python train.py --d_model=128 --attn_scale=0.177 --decay_shape="linear"
Each number is 128 + 24 x the weight over its row's rms, rounded and kept within 0 to 255. Layers, rows and columns count from 0. The size above them is the row's rms in percent of the matrix's.

# layer 6 attention query, 128x128, rms 0.278, rows 18-31,50-63, columns 0-127
size [101  96 109  87 147 126 103 117 117 106 110 134 115  99  99  85 111  99 163 127 103 101  98 117 118 119 105  90]
[[158 141 143 120 124 174 140  99 111 140 133 158  96 124  98 132 120 143 116 105 141  69 120  97 168  77 117 182 159 140 136 152 127 110 133 140 149  96 115 130 134  94  99 127  88 104 135 134 159 169 102 109 140 189 148 131 120 171 142 112 156 103 120 117 125 145 124 113 142 131 133  47  86 102  93 107 109 132 142 143 128 156 157 134 135 152 118 121  91 112 129 117 120 112 128 130 112 137 147 122 161 133 155 153 119 131 125 142 133 136 190 150 129 122 141 121 107  88 137 101 116 114 146 113  89 177 131 153]
 [125 137 113 176 162  95 138 121 110 103 133 138 108 138 121 152 117 122 136 128 170 161 162  89  81 107 164 116 139 124  54 117 141 139 118  86 143 137 120 107 146 141 114 131  66 106 157 127 106 201 103 119 103  80 123  93 146 162 128 124 187 120 128 125 128 137 142 104 117  95 152 151 136 134 109 115 156 120 133 125 129 143 111 171 134 116 130 157 126 134 134 123 120 159 105 147 111 105 135 100 149 151 159 117 119 136 171 125 142 153 108 146 118 150 156  98 143 141 102 116 160 105 117  96 148 154 126  87]
 [170 148 135 153 103 144 126 117 124 128 131 148 148 143 113 160 133 124 117 135 154 100 113 132 133 151 159 115 133 148 129 112 150 120 171 115 112 119 168 148  86 138  95 132 102  80 126  84 135 108 108 123 118 127 111 127 175 140  86 125 119 124 154 151 106 152  94 118 114  96 128 168 108 135 131  86  87 137 208 107 119 150 147 129 144 138 127 149 147 122 168 169 164 111  96 129 157 152 113 151 124 146 134 131 129 148 134 114  95 113 170 121 199 106 148 112 177 145 133 110 120 126 134  91 102 161  97 148]
 [124 111 113 139 145 119 120 125 131 115 157  97 105 106 138 140 132 132 125 146 103 138 146 121 143 112 122 119 158 133 160 119 139 172 122 157  99 124 121 132 137  84 123 125 130 105 117 148 118 115  98 168 174 198 129  94  99 120 112 149 155  89 138 155 136 106 119 136 121 145 127 111 138 179  95 130 132 107 135  99 130  60 141 127 118 134 173  96 132 119 115 148 147 150 130 128 148  93  83 173 145 173 127 147 122 142 142 179 170 129 117  81 116 105 125 171 144 104 126 115  70  92  87 128 102 130 157 125]
 [136 147 138 164 117 139 137 155 132 123  76 148 106 127 131 114  82  91 118 106 128 150 122 155  91 131 144 124  90 147 125 120 145 124 135 131 113 150 121  87 171 146 117 164 113 149 118 113 119 183 109 121 116 126 141 129 159 108 101 153 138 109 145 151 159 134 125 121 112  93 128 174  81 157  82 120 156 128 132 153  91 147 158 135 159 181 104 182 149  90 105 165 126 151 113 120 131 129 124 128 124 127 197 141 133 159 132 118 142 114 135 148  96 147  98 137 154 124 110 116 145 177 155  91 111 105 104 148]
 [142 125 156 151 106 109  89  92 145 169 126 138 118  85 107 128 139  95 136 164 143 119 138  94 154 100  78 152 125 154 100  85 132 111 135 154 183 149 122 106 130 112 141 101 172 118 121  77 126 126 106 104  90 109 102 120 140 106 132 109 114 137 158 129  80 148 101 127 108 166 103 111 158 124 148 152 111 165  98 114 118  98  89 122 141  72 127 101 112 114 131 132 119 106 159 148 136 100 117 105 139 113 126 122 122 145 101 113 138 125 109 100 154 114 150 105  90 135 165 114  66 144 128 140 162 134 106 115]
 [126 125 155 119 162 201  94 125 170 124  98 139 106 139 107 106 185 103 127 169 122 131 125 148 118 138 127 101 142 109 136 105 141 120 112 115 152 134 143 110 112  72 108  91 128  88 148 128 113 117 126  97 115 102 144  89 157 149 168 146 126 137 114 101 162 124 178 124 133 124  78 140  84 160 129 115 138 133 114 128 113 138 138 142 113 149  86 115  93  74 125 100 144 103 100 124 163 122 113 130 121 127 128 113 162  99 124 136 163  86 149 127 148 118  93 104 124 141 144 135 157 140 174 120 148 100 104  96]
 [ 84 139 111 124 119 103 130 159 180 120 105 168 115 130 119 124  88  95 135 126  94 142 114 130 123  84  85 116 153 134  88 116 107 118 115 150 105 130 127 118  99 115 167 127 136 121 142 120 151 105 129 137 154 136 143 152  75  72  94 146 137 122 150 141 111 115 125 143 140 146 150 113 158 107 143 138 122  97 114 109 135 117 130 117  77 143 131 125 109 134 169  87 131 115 138 151 150 129 151 138 111 146  53  98 133 160 144 135 164 144  91 136 163 128 127 139 123  96 146 120 113  74 118 126 110 190 153  86]
 [144 112 129 125 150 122 169 133 125  68 139 100  80 142 161 145  78 142 144 120 157 168  65 110 163 130 154 111 110 142  81 156  67 162 140  94 146 118 127 118 149 138 170 111 151 148 129 109 159 140 130 102  96 107 134 134 105 113 111 137 158 141  98 126  87 149 117 146 117 115 172 130 140 142 147 101 150 143 135 118 150 152 120 174 122 141 192 109 116 131 133 136 111 129  93 132 133 142 139 128 139 103 159 116 147 119  75 136 132 143 112 169 162 162 110 140 126 124 118  93 117 125 126 112 104 133 132 106]
 [115 101 131 151 120 112 121 153 129 118 113 130 103 139 131 151  98 135 102 133 150 125 155 129  94 116 147 128  84 168  89 149 127 155 169 147 116 129 118 116 167 146 119 165 106 150 113 142 100 148 135 119 180 128 164 127 150 164 118 143 115  71 167 146 128 142 119 124 175  94 107 113 135 123  74 154 130 167 147 155  84 180 124 144 150 112  90 119 151 138 107 104  89 129 108 103 138 144 100 129 137 102 114 122 150 143 133 119 150 127 169  80 158 129  93 102  81 153  86 139 145 128 132 112 140 151 146 156]
 [140 153 128 100 165 121 139 141  97 120 144 169 121 127 138 145 153 138 135 123 133 139 148 124 146 148 101 135 150 152 101 124 109 120 168  85 188 112 119 159  86  86 161  92 109 135 103 122 104 112 110 161 108 145 181 160 116 108 148 146 163 170 165 139 122 122 101 142 102 183 171 110 134 120 153 105 158  81 113 170 149 176 118 114 146 106 149 140 119 111 130 112 112 112 126 140 125 160  90 151 102  92 144 178 118 125 116 135 143  96 155 126 148 117 117 125 124 138 161 154 134  90 112 134 141 146 110 140]
 [117 127 180 160 150 157 146 116  80 149 135 153 113 109 157 113 131 114 121 127 101  94 125 171  71 110 154 128 149 128 133 120 150 166 174 158 131 161 129 126 117 114 122 168  82 147 138 109 115 144 135 130 110 134 122 104 123 165 104 120 136 118 133 129 163 144 149  87 147  82 116 118  90 116 119 108 104 144 125 137 106 147 114 100 149 170 133 130 101  96 133 120 151 136 140 145 109  86 171 187 114  92 111 133 171 102 143 106 105 129 125 123 158 129 141  62 133 143 107 117 166 122 163 109 149 111 113 136]
 [149 126 168 116 148 130 102 140 129 106 161 161 125 176  89  65  94 107  82 118 112  99 106 150 104 141  98 118  93  80 154 116 130 108 121 114 146 146 125 118 111 136 130 112 124 136  65 105 113 118 158 116  74 134  93 137 154 163 146 116  85  92 103 126 130 165 151 124 166 144 124 100 148 101 125  94 130 104 133 140 146 177 135 145 125 131 115 117 139 130 160 130 131 120 168 118 121 133 114 162 121 168 105 148 133 110 143 142 128  67 136 120  85 113 116 138 151 147 141 118 135 146 105 104 158 118 103 151]
 [135 142  94 119 109 184 160 148 167 125 104 125 130 115 126 142 119 154 128 144 114 142 144 168  77 125 153 175 136 132 134 153 109  99 140 118 121 151 100 132 135 138  85 161 125  98 115 109 101  98 127 173 113 126 154 151 151 123 132  99 136 185 163 149 133 111  91 133 154  87 157 127  90  94 111  93 152  92 117 125 118 183 143 127 116 146 112 122 113 154 119 156 128  91 127 101 144 107 127 124 165  99 137 113 136 123  97 160 131 141 171 155  60 122  99 134 115 105 136  97  94 113 146 130 140 128 112 133]
 [140 135  90 108 126 129 162 131 110 134 100 135 136 102 141 140  70 113 112 113 153 158 125 133  92 163 114 144  92 121 150 149  78 115 148 122 114 154 110 196 121 129 130 179 133 142 122 166 106 142 123 140 160 138 134 147 122 159 132 115 151 163 164 150 148 149 131 145 132 126 123 106 111 130 111 119 171 149  87  88 136 157 127  98 109 134 162 135 117 136 104 139 130 114  92 162  92 153 178 114 140 125 127 127 152 131 169 182 180 146 105 134  94 154 146 124  82 111 133 104 122 113 164 121 124 108 109 163]
 [107 132 159 127 109 144 148 134 130  91 128 115 134 144 118  99 145 122 146 136 121 127 148  97 118 152 115 142 114 173 128  86 113 129 119 122 147  92 128 139 131 114 139 124 129 137 139 142 154 116 141 136 135 175  88 142 163 130  72 171 221 129 146 168 130 139 121 103 158 111 128 144 155 120  95 145 146 172 114 154 127 168 151 126 128 125 165 141 115 114 108 166 155 184 137  99 125 159 140  80 102 118  78 128 106  96 148  99 118 163 123 182 121 155 116 123 149 127 137 137 168 155 126 110 136 106 120 124]
 [140 131 149 113 160 118 146 123 122 143 137 108 128 122 156 131  60 109 107 160 131 125 109 148 119  90 167 106 136 145 135 123 133 159 120 175 152 187 117 128 134 121 118 141  85 110 111 137 112 168 146 105 122 147 129 112 117 104 110 154 116 149  88 103 127 148 133 128 138  96 140 129 109 127 155 163 164 165 101 151 137 100 170 140 120 135 123 100  89 119 109 104 132 181  78 152 155 148 143 137 163  57 135 119 140  89 125 140 137 180 134 134 112 111  90 113 115  80 131 127 127 122 120 132 143  95 157 159]
 [112 168 112  94 119 169 149 144 151 105  94 139 150 117 102 116 124 140  92 122 101  89 125 129 158 133 145 163 145 157 112  86 163 100 114 139 102 113 146 128 134 137 152 116 155 119  87 145 127  81 145 118 172 140 132 154 140 143 144 163 164 117 119 161 157 122  67 118 160 137 126 151 140  87 126 118 132 162 147 139 114 139 108 131 128 112 154 116 100 156 123 143 115 146 100 131 100 140 140 118 190 161 110 118 126 127 130 164 163 133 116  78  98 107 110 163 132 116 155 164 144 118 108 101  95 130  91  83]
 [159 116 114 140  99  93 127 171 100  94 141 132  97 172 127 127 115 151 144 121 138 145 146 143 112 139 155 118  98  91 124 154 102 100 136  86 124 104 153  80 142 177 143 112  99 126  86 154 134 171 129  95 122 144 137 118 141 129 133 156 114 111  94 148 132 125 166 133 134 120 174 183 103 143 131 121  99 141 140 144 106 142 146 187  93 156 120 161 145  90 109 133 123 121 124 144 123 142 122 116 151 117 188 151 138 159 169 127 102 115 164 164 130 117 142 142 129 106 129 129 134 130 159  85 137 105 157 171]
 [116 132 118 151 172 159  83  91 145 131  92 141 178 106 107 134 169 127 117 122 138  99  95 108 136 134  92 122 128 145 138  70 164 138 114 150 155 173 108 135 118  73 145 120 144 109 131  93 130  87 100 116 140 140 114 140 133 163 157 132 130 116 123 114 105  82 122 122 127 126 131  43 125 151 134 124 160  88 119 135 153 153  98  97 115  89 118  83 105 127 141 129 123 111 152 131 143 148 128 125 105 136 129 159  96 137 140 129 156 153 117 119 154 125 106 121 111  75 153 138 100 129 113 159 107 127 100 105]
 [119 105 175  87 120 169  79  71 171 162 110  92 125 112 107 133 135 117 141 135 143  97 123 123 116 134 163 149 148 145 100 138 163 154 109 165  95 119 127 165 117 116 111 103 167 116 132  70 119  91  93 137 154 157 111 108 163 128 110 118 122 128 136 127  75  89 130 149 141 169 113  92 104 139 151 125 110 116 136 121 158 133 132 116 150 109 148  88 131 113 102 156 133 154 160 130 114  71 121 115 116 146 146 156 133  99 101  76 127 133 134 127 141 136 117  94  96 165 149 145 131 133 123 146 123 121 134 115]
 [123  78 136 170 136  97  78 104 118 131 136 138 170 106 124 125 147 114  89 113  98 104 123 127 165 151 123 114 138 130  84 100 127 162 123 128 114 114 155 164 132 127 144 161 134 134 180  95 130  93 130  98 115  78 100  83 109 134 123 161 125 148 101 118 123 164 148 155 155 190 130 113  91 142 148 112 114 117 142 107 163 128 146 127 126 149 134 130 161  71 179 149 121 137 120 131 118  96 116 133 131 131 110 149 131 139  86 104 127 132 151 129 154 108 131  90 171 126 132 109 104 100 109 104 142 126 164  94]
 [137 127 125 142 113 127  94 125 159 149 112 132 126  97 138  97 127 123 133 101 142 112 103 180 116 133 148 100  93 154 156 173 136 142  95 140  82 101 136 170 120 126 102 106 114 114 135 134 174 137 117 102 118 117 101 143  96 121 160 141 144 123 148 122  80 116 107 149 106 104 171 158 122 110 207 106 125 179 137 133 119 118 203 135 131 193 100 133  99 118 149 160 126 126 120 126 139 132 136 145 127 139 127 153 151 115  75 106 170 138 150 165 126 103 127 113 119 125  85 136 140 126 128 131 117 114 113 118]
 [153 144 116 130 103  86 125 146  92 135 155 140 110 127 111 132  44 131 144 105 133 158 122 137  93 123 149 121 131  86 118 140  94  87 150 102 100 113 153  96 125 182 142 140 109 145 100 146 158 157 143 105 114 148 154 101 177 137 120 131 121 144 110 156 139 150 124 110  97 113 130 143 145 135 122 117 185 154 102 124 156 137 143 146 170 128 111 157 112 130  93 141  98  96 123 126 139 186 142 108 142 139 152 139 170 130 179  99 116 154 134 113 140 137 146 115 130 122 179 125 113 170 121 120  87 121 110 136]
 [205 113 138 163 135 152 103 128 107 117 139  98 115 156 161 107 171 134  91 108  94 141 123 108 119 115 125 110 116 166 124  72 153 132 101 165 149 100 162  68 102  76 143 150 145 139 122 115 117 122 102 117 142 120 122 104 170 127 156 135 152 130 144 135  87 117 133 153 118 143 119 137 132 112 117 157 117 122 118  95 118 150 153 151 158  87 139  97 113 122 126 136 130 103 167 139 149 104  90 143 130 139 114 105  88 152  93 117 144 104 139 131  82 136 105 157 120 139 133 129 139 119 107 167  92 128  78 119]
 [133 102  73 122 132 113 120 132 148  92 157 116 120 122  73 108 101 110 143 130 102 145 137 171 118 139 141 137 111 116 137 169 102 126  85 111 124 118  75 138 112 115 129 129 133 138  87 169 124 106 134  95 157 141 126 148 146 116 146 174  74 161 124 147 139  80 128 138  93  96 135 152 125 165  94  92  82 112 112 150 125 119 107 147 132 141  99 126 159 128 147 132  91 119 143 106 123 146 136 122 119 121 125 103 147 178 114 168 135 140 168 138 128 131 113 146 135 112 104 107 181  73 125 155 163  99 144 113]
 [134  94 132 150 111  93 149 141 161 136 155 128  85 183 166  83 148 135 125 130 104 152 132 122 127 175 126 140 137  68 135 125 120  51  86 116 154 117  99  88 183 108 127 102 117  90 114 143 117 147 147 152 123 131 163 131 139 130 158 144 141 165 166 146 136 122 154 130  96 110 110 135 128 158 125  69 146  86 151 105 165 138 135 109  95  95 115 134 102 132 131 126 137 116 186 126 124 121 107 104 133 141 151 173 117 120 150 135  88 131 144 121 137 129 125 129 132 140 110 122 106 124 115 140 110 109 137 144]
 [183 122 145 160 177 175 101  83 139 113 137 119 142 138 149 133 121 122 126 138 135 157  97  98 173 125 149 138 142 137 139 121 119 113 123 149 153 189 107 143 124 131 171  98 144 131 124 161 131 118 113 158 151 139 159 129 131  99  95 152 125 135 179 103 117  94 109 191 123 146 129 125 126 165 109 116 131 137 151  82  95 119  74 129 119 138 105  93 128  87 133 146 149 128 127 112 126  97 137  81  95 137 135 147 134 107 141 163 156 120 114 159 131 192  98 152 128 111 128 142 107 124 107 149 119 127 154 117]]
# layer 6 attention key, 64x128, rms 0.275, rows 18-31, columns 0-127
size [ 92  80 109  95 112 105  94 105  98 113 106 101 106 103]
[[124 142 122 126 146  93 119 133 183 132 155 133  99 134 158 107 126  89 152 154 128 127 115 119 130 110 147 115 133 180 136 122 101 123 121 158  77 106 134 157 144 133 136  96 123 136 138 168 111  83 142 128 107 133 129 194  85 121 140 121 120 128 142 146 142 138 134 120 141  59 129 115 116 145 161 148 145 128 100 137 114 123 127 108 137 155 103 138  87 111 124  68 111 103 126 100 113 164 167 103 131  96 139 126 103 133 102 101 103 146  95 155 150 131 119 102  83 103 111 139  63 132 110 154 129 155 175 117]
 [124 111 127 136 150  97  73 151 180 119 128 112 100 100 151 123 133 172 155 175 118 124 140 102 142 162 102  83 173 129  77 105 167 141 143 127 159 126 163 137  90 174 134 146 124 112  99 120  96 168  93 133  89 108 151 138 147 105 150 115 129 135 137 122 114 145 148 124 127 152 169 103  68 152 151 132 121 145 134 121 139 125 120 121  84 115 143 100 144 139 168  97 146 113 100 153 119 134 151 160 149  89 160 130 113 120  86 145 130 132 144 131 117 151 143 145 180 119 103 138 121 139 103 112 135 121 135 112]
 [154 124 115 118 111 175 131 122 170 163 167 172 168 149 126 146 153 101 126 104 142 146 118  95 118 117 108 103  89 109 125 148  73 132 155 106 132 153 134 116 115 138 107 134  89 145 159  97 127 147 131 139 111 172 147 148 139 121 125 120 134 144 113 104  70 126 145 168  89  91 109 104 124 172 131 122 144 105 131 124 114 152 116 139 127 117 124 145 129 147  76 132 118 154 115 122 121 171 142  95 111 147 132 115 125 185 160 106 109 175 125  91 108 145  80  86 110 123  81 131 130 105  97 133 132 136 113 151]
 [113 130 108 153 120 135 136 153 160 113 142 114 143 129 117 141 136 143 135  98  97 152 122  82 129 122 136 120 160 168 149 115 149 125 145 124  72 168 107 118 141  96 127 121 116 116 154 148 157 127  99 117 171 149 144 145  82 122 150 118 171 145 109  80 103 135  67 142 109 106 110 130 135 108 164 156 110 163 152  91 125 140 143 135 103 146 134 137 142 124  99 135 121 160 121 145 117 141 127  87 109  92 112  96 146 143 128 113 108 124  84 202 150 166 115 149 107 133 149  98 162 120 177 144  89 131 138  95]
 [123 135 112 114 119  98 128 126 144 127 135 121 109 145 102 112  84 122 153 129 134 109 104 125 130 113 176 118 111 109 127 145 142  86 123 157 125 142 128 153  82 122 121  91 136 124 109 138 152  89 199 105  90 129 121 104  93 126 108 152 132 108 101 103 154 108 107 147 144 141 118 163 149  96 137 165 171 117 138 163  84  87 165 126 166  99  99  92 132 166 159 138 127  93 117 130 130 105 154 139 122 152 137 140  95  93 146 118 117 126 169 124 163  93 123 186 124 144 114  87 145 138 105 125 172 136 146 105]
 [119 147 112 109 133 145 126 109 132 135 102  86 103  99 114 141 133 116 159  69 114  75 116 128 134  72 128 106 150 152 160 130 114 161 160 144 125 110 134 158  97 113 163  81 132  94 192 127 137 121 140 155 109 133 111 116  97 141 136 118 175 152 128  86 102 127  96 133 139 142 142  93 103 102 167 135 122 126 141 134 101 123 154  71 127  87 124 133 120 130 113 108 116 143  96 107 143 124 144 129 122 144 112 124  78 136 111 124 143 128 113  99 133 117  96 135  60 130 163  82 119 113  95 153 127 120 154 130]
 [126 166 156 112 105 113 119 108  90 143 137 179 142 135 101 119  82 137 104 135 122 129 118 108 144 103 114 176  90 107 137 113 124 131 125 187 137 137  84 144 123 120 121 134  70 126 131 118 144  85 143 152 120 143 168 159 164  94 118 161 139 117  97  97 126  76 150 128 120 112 138  88 144 120 143 152 118 127 105 170 114 140 146 146 103 155 139 127  89 135 134 102 130 117 180 140 136  98 127 136 130 128 123 131 157 144 125 133 151  78 149 146 122 127  97 126 100 140 164 110 121 155 141 186 182 118 164 133]
 [ 88 145 154 151 118 160 151 145 133 114 110 148 120  96 117 132 143 125 118  89 173 104 153 188 147 106  89  96 121 142 152  84 152 136 144 154 111 118 115 182 116 104  64 140 153 140 156 110 152  76 100 116 125 112 135 144  82 119 171 150 137 119 119 121 105 110 139 104  88 102 139 111 140  96 140 134 181 123 170 143  87 117 138  96 101  76 109 118 116 130 122 151 165 143 131 132 133 150 136 131 109 146 128 106 155 142 152 122 128 123 135 137 113 102  75 145 107 137 123 135 105 121 101 153 148 125 116 118]
 [125 114 135 118 186 113 110 151 129 177 182 136 105 131  92 110 130 124 122  88 112 146  88 103  99 166 161 126 122 131 130  95 190  90 123 159 122 146 169 115 131 123 128 164 100 143 119 115  96 167 144 112  70 162 139 114 125 104 119 125 115 122 120 104 146 152 148 119 111 123 102 140 117 127  74 132 114 123 178 118 139 148 123 144 117 122 119 116 115 113 136 149 101 102 135 181 108 136 120  74 143 139 111 116 125 107 124 104 185 147 137  86 126 125 142 145 139  96 111 151 150 135 116  90 124  91 132 105]
 [123 117 180 115 137 162 135 101 161 105 149 171 130 119 138 118 118 164 169 123 158 141 120 119 147 109 109  86 103 161 160 135 110 120 148 131  96 162 162 144 140 170 108 150 137 117 133 120 103 171  92 166 130 100 116 129 134 119 123 122 132 154 183 156 113 104 113 127 118 106 135 105 102 123 102 100  71 118 132 123 165  90 112 112  98 152 100 125 134 108 116 101 134 146  83 101 110 113  98 142 113 161 131 127 123 178 108 134 205 108 132 106 111 124 121 130 125 149 143 124 111 110 105  84 131 161 154 116]
 [131 115 157 110 156 158 120  83 212  88 179 154 132 113 135  99 143 104 133 163 154 141 135 159 118 145 137 112 143 141 145 115 132 123 139 118 138 136 127 174  95 158 117 152 107 132 165 121 120 157 160 142 121 145 150 142 150 177  97 107  99 137 122 119 129  92 100 127 136 158 114 184 165 111 118 151 115 112 156 129  78 147  94 101  86 131 145 113 140 132 135 127 118 149 148  95 118 127 134 126 119 172 170 127 137  86 144 110 116 136 150 124 138 115 138 107 153 142 149 113 128 130  98 155 181 150 167 125]
 [113  87 133 155 107 158 142 154 147 116 121 123 136 130 110 126 177 117 144 123  99 106 159 144  90 129 140 131 124 117 144 168 134 133 162 173 167  98 128 126 145  73  91 105  63 100  99 129 132 170 116 100 159 147 108 135  95 108 140 123 138  85 125 133 136 119 129 119 127 143  81 129 122 135 104 124 102 101  96 178 132 169  91 137 173 152 133 121 128 124 114 110 140 136 153 108  88  91 142 142 130 136 128 112 140  88 113 100 119 122  99 135 139 147 142 120 116 134 109 110  78 134 152 188 155 149 136  91]
 [107 154 116 134 143 158 166 177 167 112  97 127 183 109 120 178 123 101  99 126 120 125 115 102  98 142  95 173 150 151 153 113 118 166  98 116 121 114 132 145 121 119 109 159 140 127 134 117 165  73 128 137 153 116 121 131  96 128 139 113 158 130 142  61 158 120 122 133 131 122 140 109 133 149 156 121 137 125 140 131 140 121 119 101  88 132 145 143  87 113 101 106  93 152 156  98 121 149 102 147 120 154 102  71 139 142 105 163 165  91 138 147  84 158  89 133 113 102 126 113 130 108 101 168 114 127 111 123]
 [143 152 164 119 130 133 179 125 172 132  80 117 134 104 131  92 111 119 135  95 171 139 130 136 105 116 110 154 127 161 160  92 154 131 109 115 101 131 141 117 151 160 131 136 156 181 155 116 167 108 172  98 135 149 162 160 127 163 147  99 127 169  89 131 126 102 117  88 111  93 123  98 107 109 140 123 123 115 145 102 144 104 133 114 142 128 126 134 155 125 111  87  98  74 137  96 129 158 153 128 123 135 161 109 146 154 143 131 136 124 136 186 127 125 130 159 120 134 150 130 169 102 105 130  83 121 155 165]]
# layer 6 attention value, 64x128, rms 0.298, rows 0-3, columns 0-127
size [100  98  91 108]
[[180 143 136 142 117 127 119 133 131 153 121 108 138 114  89 147 135 103  87 130  80 114 142 126 110  85 139 128 174 161 142 147 160 129 100 120  85 124 146 155  96 160  98 143 113 150 108 113 105 123 119 136 126 169 111 143 135  85 120 147 116 112 116 142  68 157 154  99 144 105 130  98 147 111 119 128 152 118 163  76 107 102 106 116 126 167 117 141 109 110 109 115  86  93 104 145 140 103 108  93 122 149 129 120 118 130 148 138 110 109 154 181 132 110 163  97 113 152  86 157 103  87 133 172 110 150 115 109]
 [133  89 117 140 142 110 149 115  98 145  99 157 154 139  78 167 105 141 147 167  79 112  98 136 156 144 118 111 128 107 125  94 105  92 136 142 133 113 119 125 141 136 115 125 175 136 146 122  74 120 110 124 134 100 145 131 136 146 186  94 149 128 139 117 111 107 134 115 121 138 164 114 122 134 125 139 109 193 152  86 116 135 109 119 129 137  85 116 133 142 115 131 108 205  96 101 115 130 175 146 118 146  98 125 116 112 149  89 132 113 123  92 121 145 134 136 164  85 102 144 130  93 116 157 122 175 119 115]
 [111 137 119  99 116 137 136 129 152 130 140 107 109 147  91 127 105  76 104 112 141 120 131  79 115  89 131 155 105 119 155 116  89 153  95 113 132 103 137 114 172 149  77 149 123 133 131 177 117 113 144 141 151 134 118 129 153 149 139 156 149 139 186 185 121 171 119 149  82 132 117 134 129 152 131 126 121  90 136 144 119 108 148 104 180  96 122 150 159 120 136 136 113 164 166 109 124 127 103 110 161 179 127 142 108 113 112 143 151 136 113 125 146 169 116 155 124 173 147 112  87 160 105 151 171 130 136 126]
 [138 147 143 152 116 175 162 117 129  99 110 159 137 147 152 118 158  41 150 139 112 143 124 134  92 107 120  88 114 138 107 157 127 123  95 126 114 123 130 151 152 141 106 100 149 119 142 138 173 144  92 150 130  96 143 154 100 156 145 136 132 101 137 105  56 122 165 117 167 123 146 143 152 164 156 111 114 174  83 135  94 122  90 128 133 121 141 128 121  93 127 144 149 128 139 101 168 116 145 152 159 154 124 120 127 112 111 101  98 122 138 119 158 123 122 142 126 144  90  87 123 110 112 138 123 129  81  93]]
# layer 6 attention output (transposed), 128x128, rms 0.41, rows 0-3,32-35, columns 0-127
size [102  93  97 114  98 103  99  99]
[[138 109  57  95 133 118 121 181 121 148 110 143 138  66 137 122 138 142 119 137 103 143  90  96 153 138 113 143 159  86 105 102 158 109 121  88 142 160 107 160 172 116 138 132  87 133 139 135 120  87 136 131 116  88 130 120 106 134 132  88 131 123 119 126  92 127 165 115  85 130 110 128 118 129 115 117 132 129 114 198  97 109 168 111 114 163  98 136 167 107 128 114 130 105 130 162 142 104 127 125  87 152 119 128  95 153 152 123 184 168 110 117 156 135  94 131 126  95 142 105 135 128 139 138 129 133 127 123]
 [140 124 169 110 149  94 155 146 164 125  94 115 136 132 123 116 137 131 140 103 130 162 128 177 158 130  63 103 102 186 109 143  81 127 121 120 121 152 117 120 153 138 121  95 167 164 121  92 154 125 115 141 150 154 142 108 135  89 148 167 134 131 118 170 142 130 129 143 106 100 126 165 134 179 123 145 131  94 132 143 145 162  77 143 126 118 100 101 108 123 119 134 122 167 153 150  85 143 137 140 120 154 155 131 159 137 153 166 107 159  89 102 132 129 163 114 141 175 119 153 110 101 134 134 104 101 118 128]
 [ 96 116 162 115 108  94 100 193 117 103  99  97 111 149 103 110 168 163 130 137 152 144 102 127 140 141 148 140 138 137  99 129 126 137 151  92 131 143 106 131 126 163 151 127 129 107 126 105 117 125 102  85  80 121  98 167 143 121 110 146 128 109 114 106  93 131 150 127 110 114 115 137 151 123 139 114 121 124 147 121 184 124 119 126 161 154 176 124 103  81  78 157 143 149 150  83 130 105 100 121 101 141 139 128 178 119 133 125 111 124 121 141 129 161 104  99 130 191 116 177 117 139 107 107  98 150 140 170]
 [101 115 152 128 144 139 145 117 106 121 131 108 131 127 116 134 164 204 126 102 119 101 134 138 126 159 196 129 131 100 127 126 138 107 151 108 152 122 177 140 164 129 118 107 120  77 119 115 105 120  93 118 115 108 139 127 164 152 147 117 137 163 121 121  60 157 114 153  62 133 117 113  93 152 157 117 122 117 127 124 180 135 130 101 117 129 122 120 136  97 106  91 115 147 114 126 102 106  86 113 145 116 155 142 130  70 121 166 103 123 154 125 100 124 150 110 158 129 128 142 160 152  89  95 112 138 141 126]
 [131 143 159 126 133 155 162 153 145 148 129 113  83 149  67 122 151 121 143 150 146 124 152 138 134  60 146 136 128 131 147 126 112 143 120 152 123 143 113 131 113 150  95 107 100 115 128 121 146 122 126 146 156 126 144 158 112 109 108 174 127 130 171 148 137 150  87  96 183 117 181 113 151  93 112 114 144 170 159 132 137 117 123  97 140 109 101 132 141  97 126 119 131 104 128  76 144 148 151 191 115  82 122  95 145 144 128 132  74  86 122 136 131  95 124 131 113 146 131 137  92 165 100 145 143 124 142 154]
 [120 135 111 161 133 128 131 145 135 129  86 150 120 120  84 138  89 128 119 107 131 136 162 134 169 155 210 155 151 172 157 144 119  73 123 140 112 111 156 124  99 104 114 104  91 125  75 151  87 110 150 101 120 145 151 147 131 200  98 133 133 140 115 162 119 136 138 145 170 148 151 147 137 140 145 106  97 126 117 131 113 133 127  99 135 170 119 140 121 137 152 131 136 139 146 103 115  91 115 115 161 103 132 109 158 125 102 147 123 116 142 161 114 139 113 183 127 101 148 107 127 161  76 128 116 121 131 125]
 [100 110 124 142 137 170 153 113 149 144 151 127 104  72 163  95 144 109 129  76 116 115 143 135 150 127 147  83 152 164 151 144 175 169 124 154  98 122 141 113 149 134 109 133 146 109 174 102  93 141 116 147 158 156 125  85  83  90 123 109 133 100 168 107 119 123 114 128 109 139 158 146 138 161 112 137 110  83 106 172  89 113 137 110 138 120 140 136 148 102 132 104 145 138  93 154 131 173 146 126 170 161 103 107 124 162 118 115 105 131  95  94 137 101 119 142 149 117 106 105 124 111 128  89 128 147 140 107]
 [148 139 157 120 114 142  99 104 127 154 115 146 119 166 113 136 116 117 118 123 137 121 155 118 155 125 170 133 135 172 138 137 112 126 159 167  96 135 108 116 115 167 110 142 142 146 106 149 152 148 121 144 154 120 118 122 129 168  88 165 104  82 101 138 136 122 153 109 194  86 151  86 133 167 115 113 133 150  96 114 136 140 113 144 145 163 147 140  69 115 170 155 119  89 131 138 120 136 137 122  91 156 118 120  83 137 122 104 163 147 135 133 148 137 175 141 111 169 132 156 133 120 166 183 108 112 123 174]]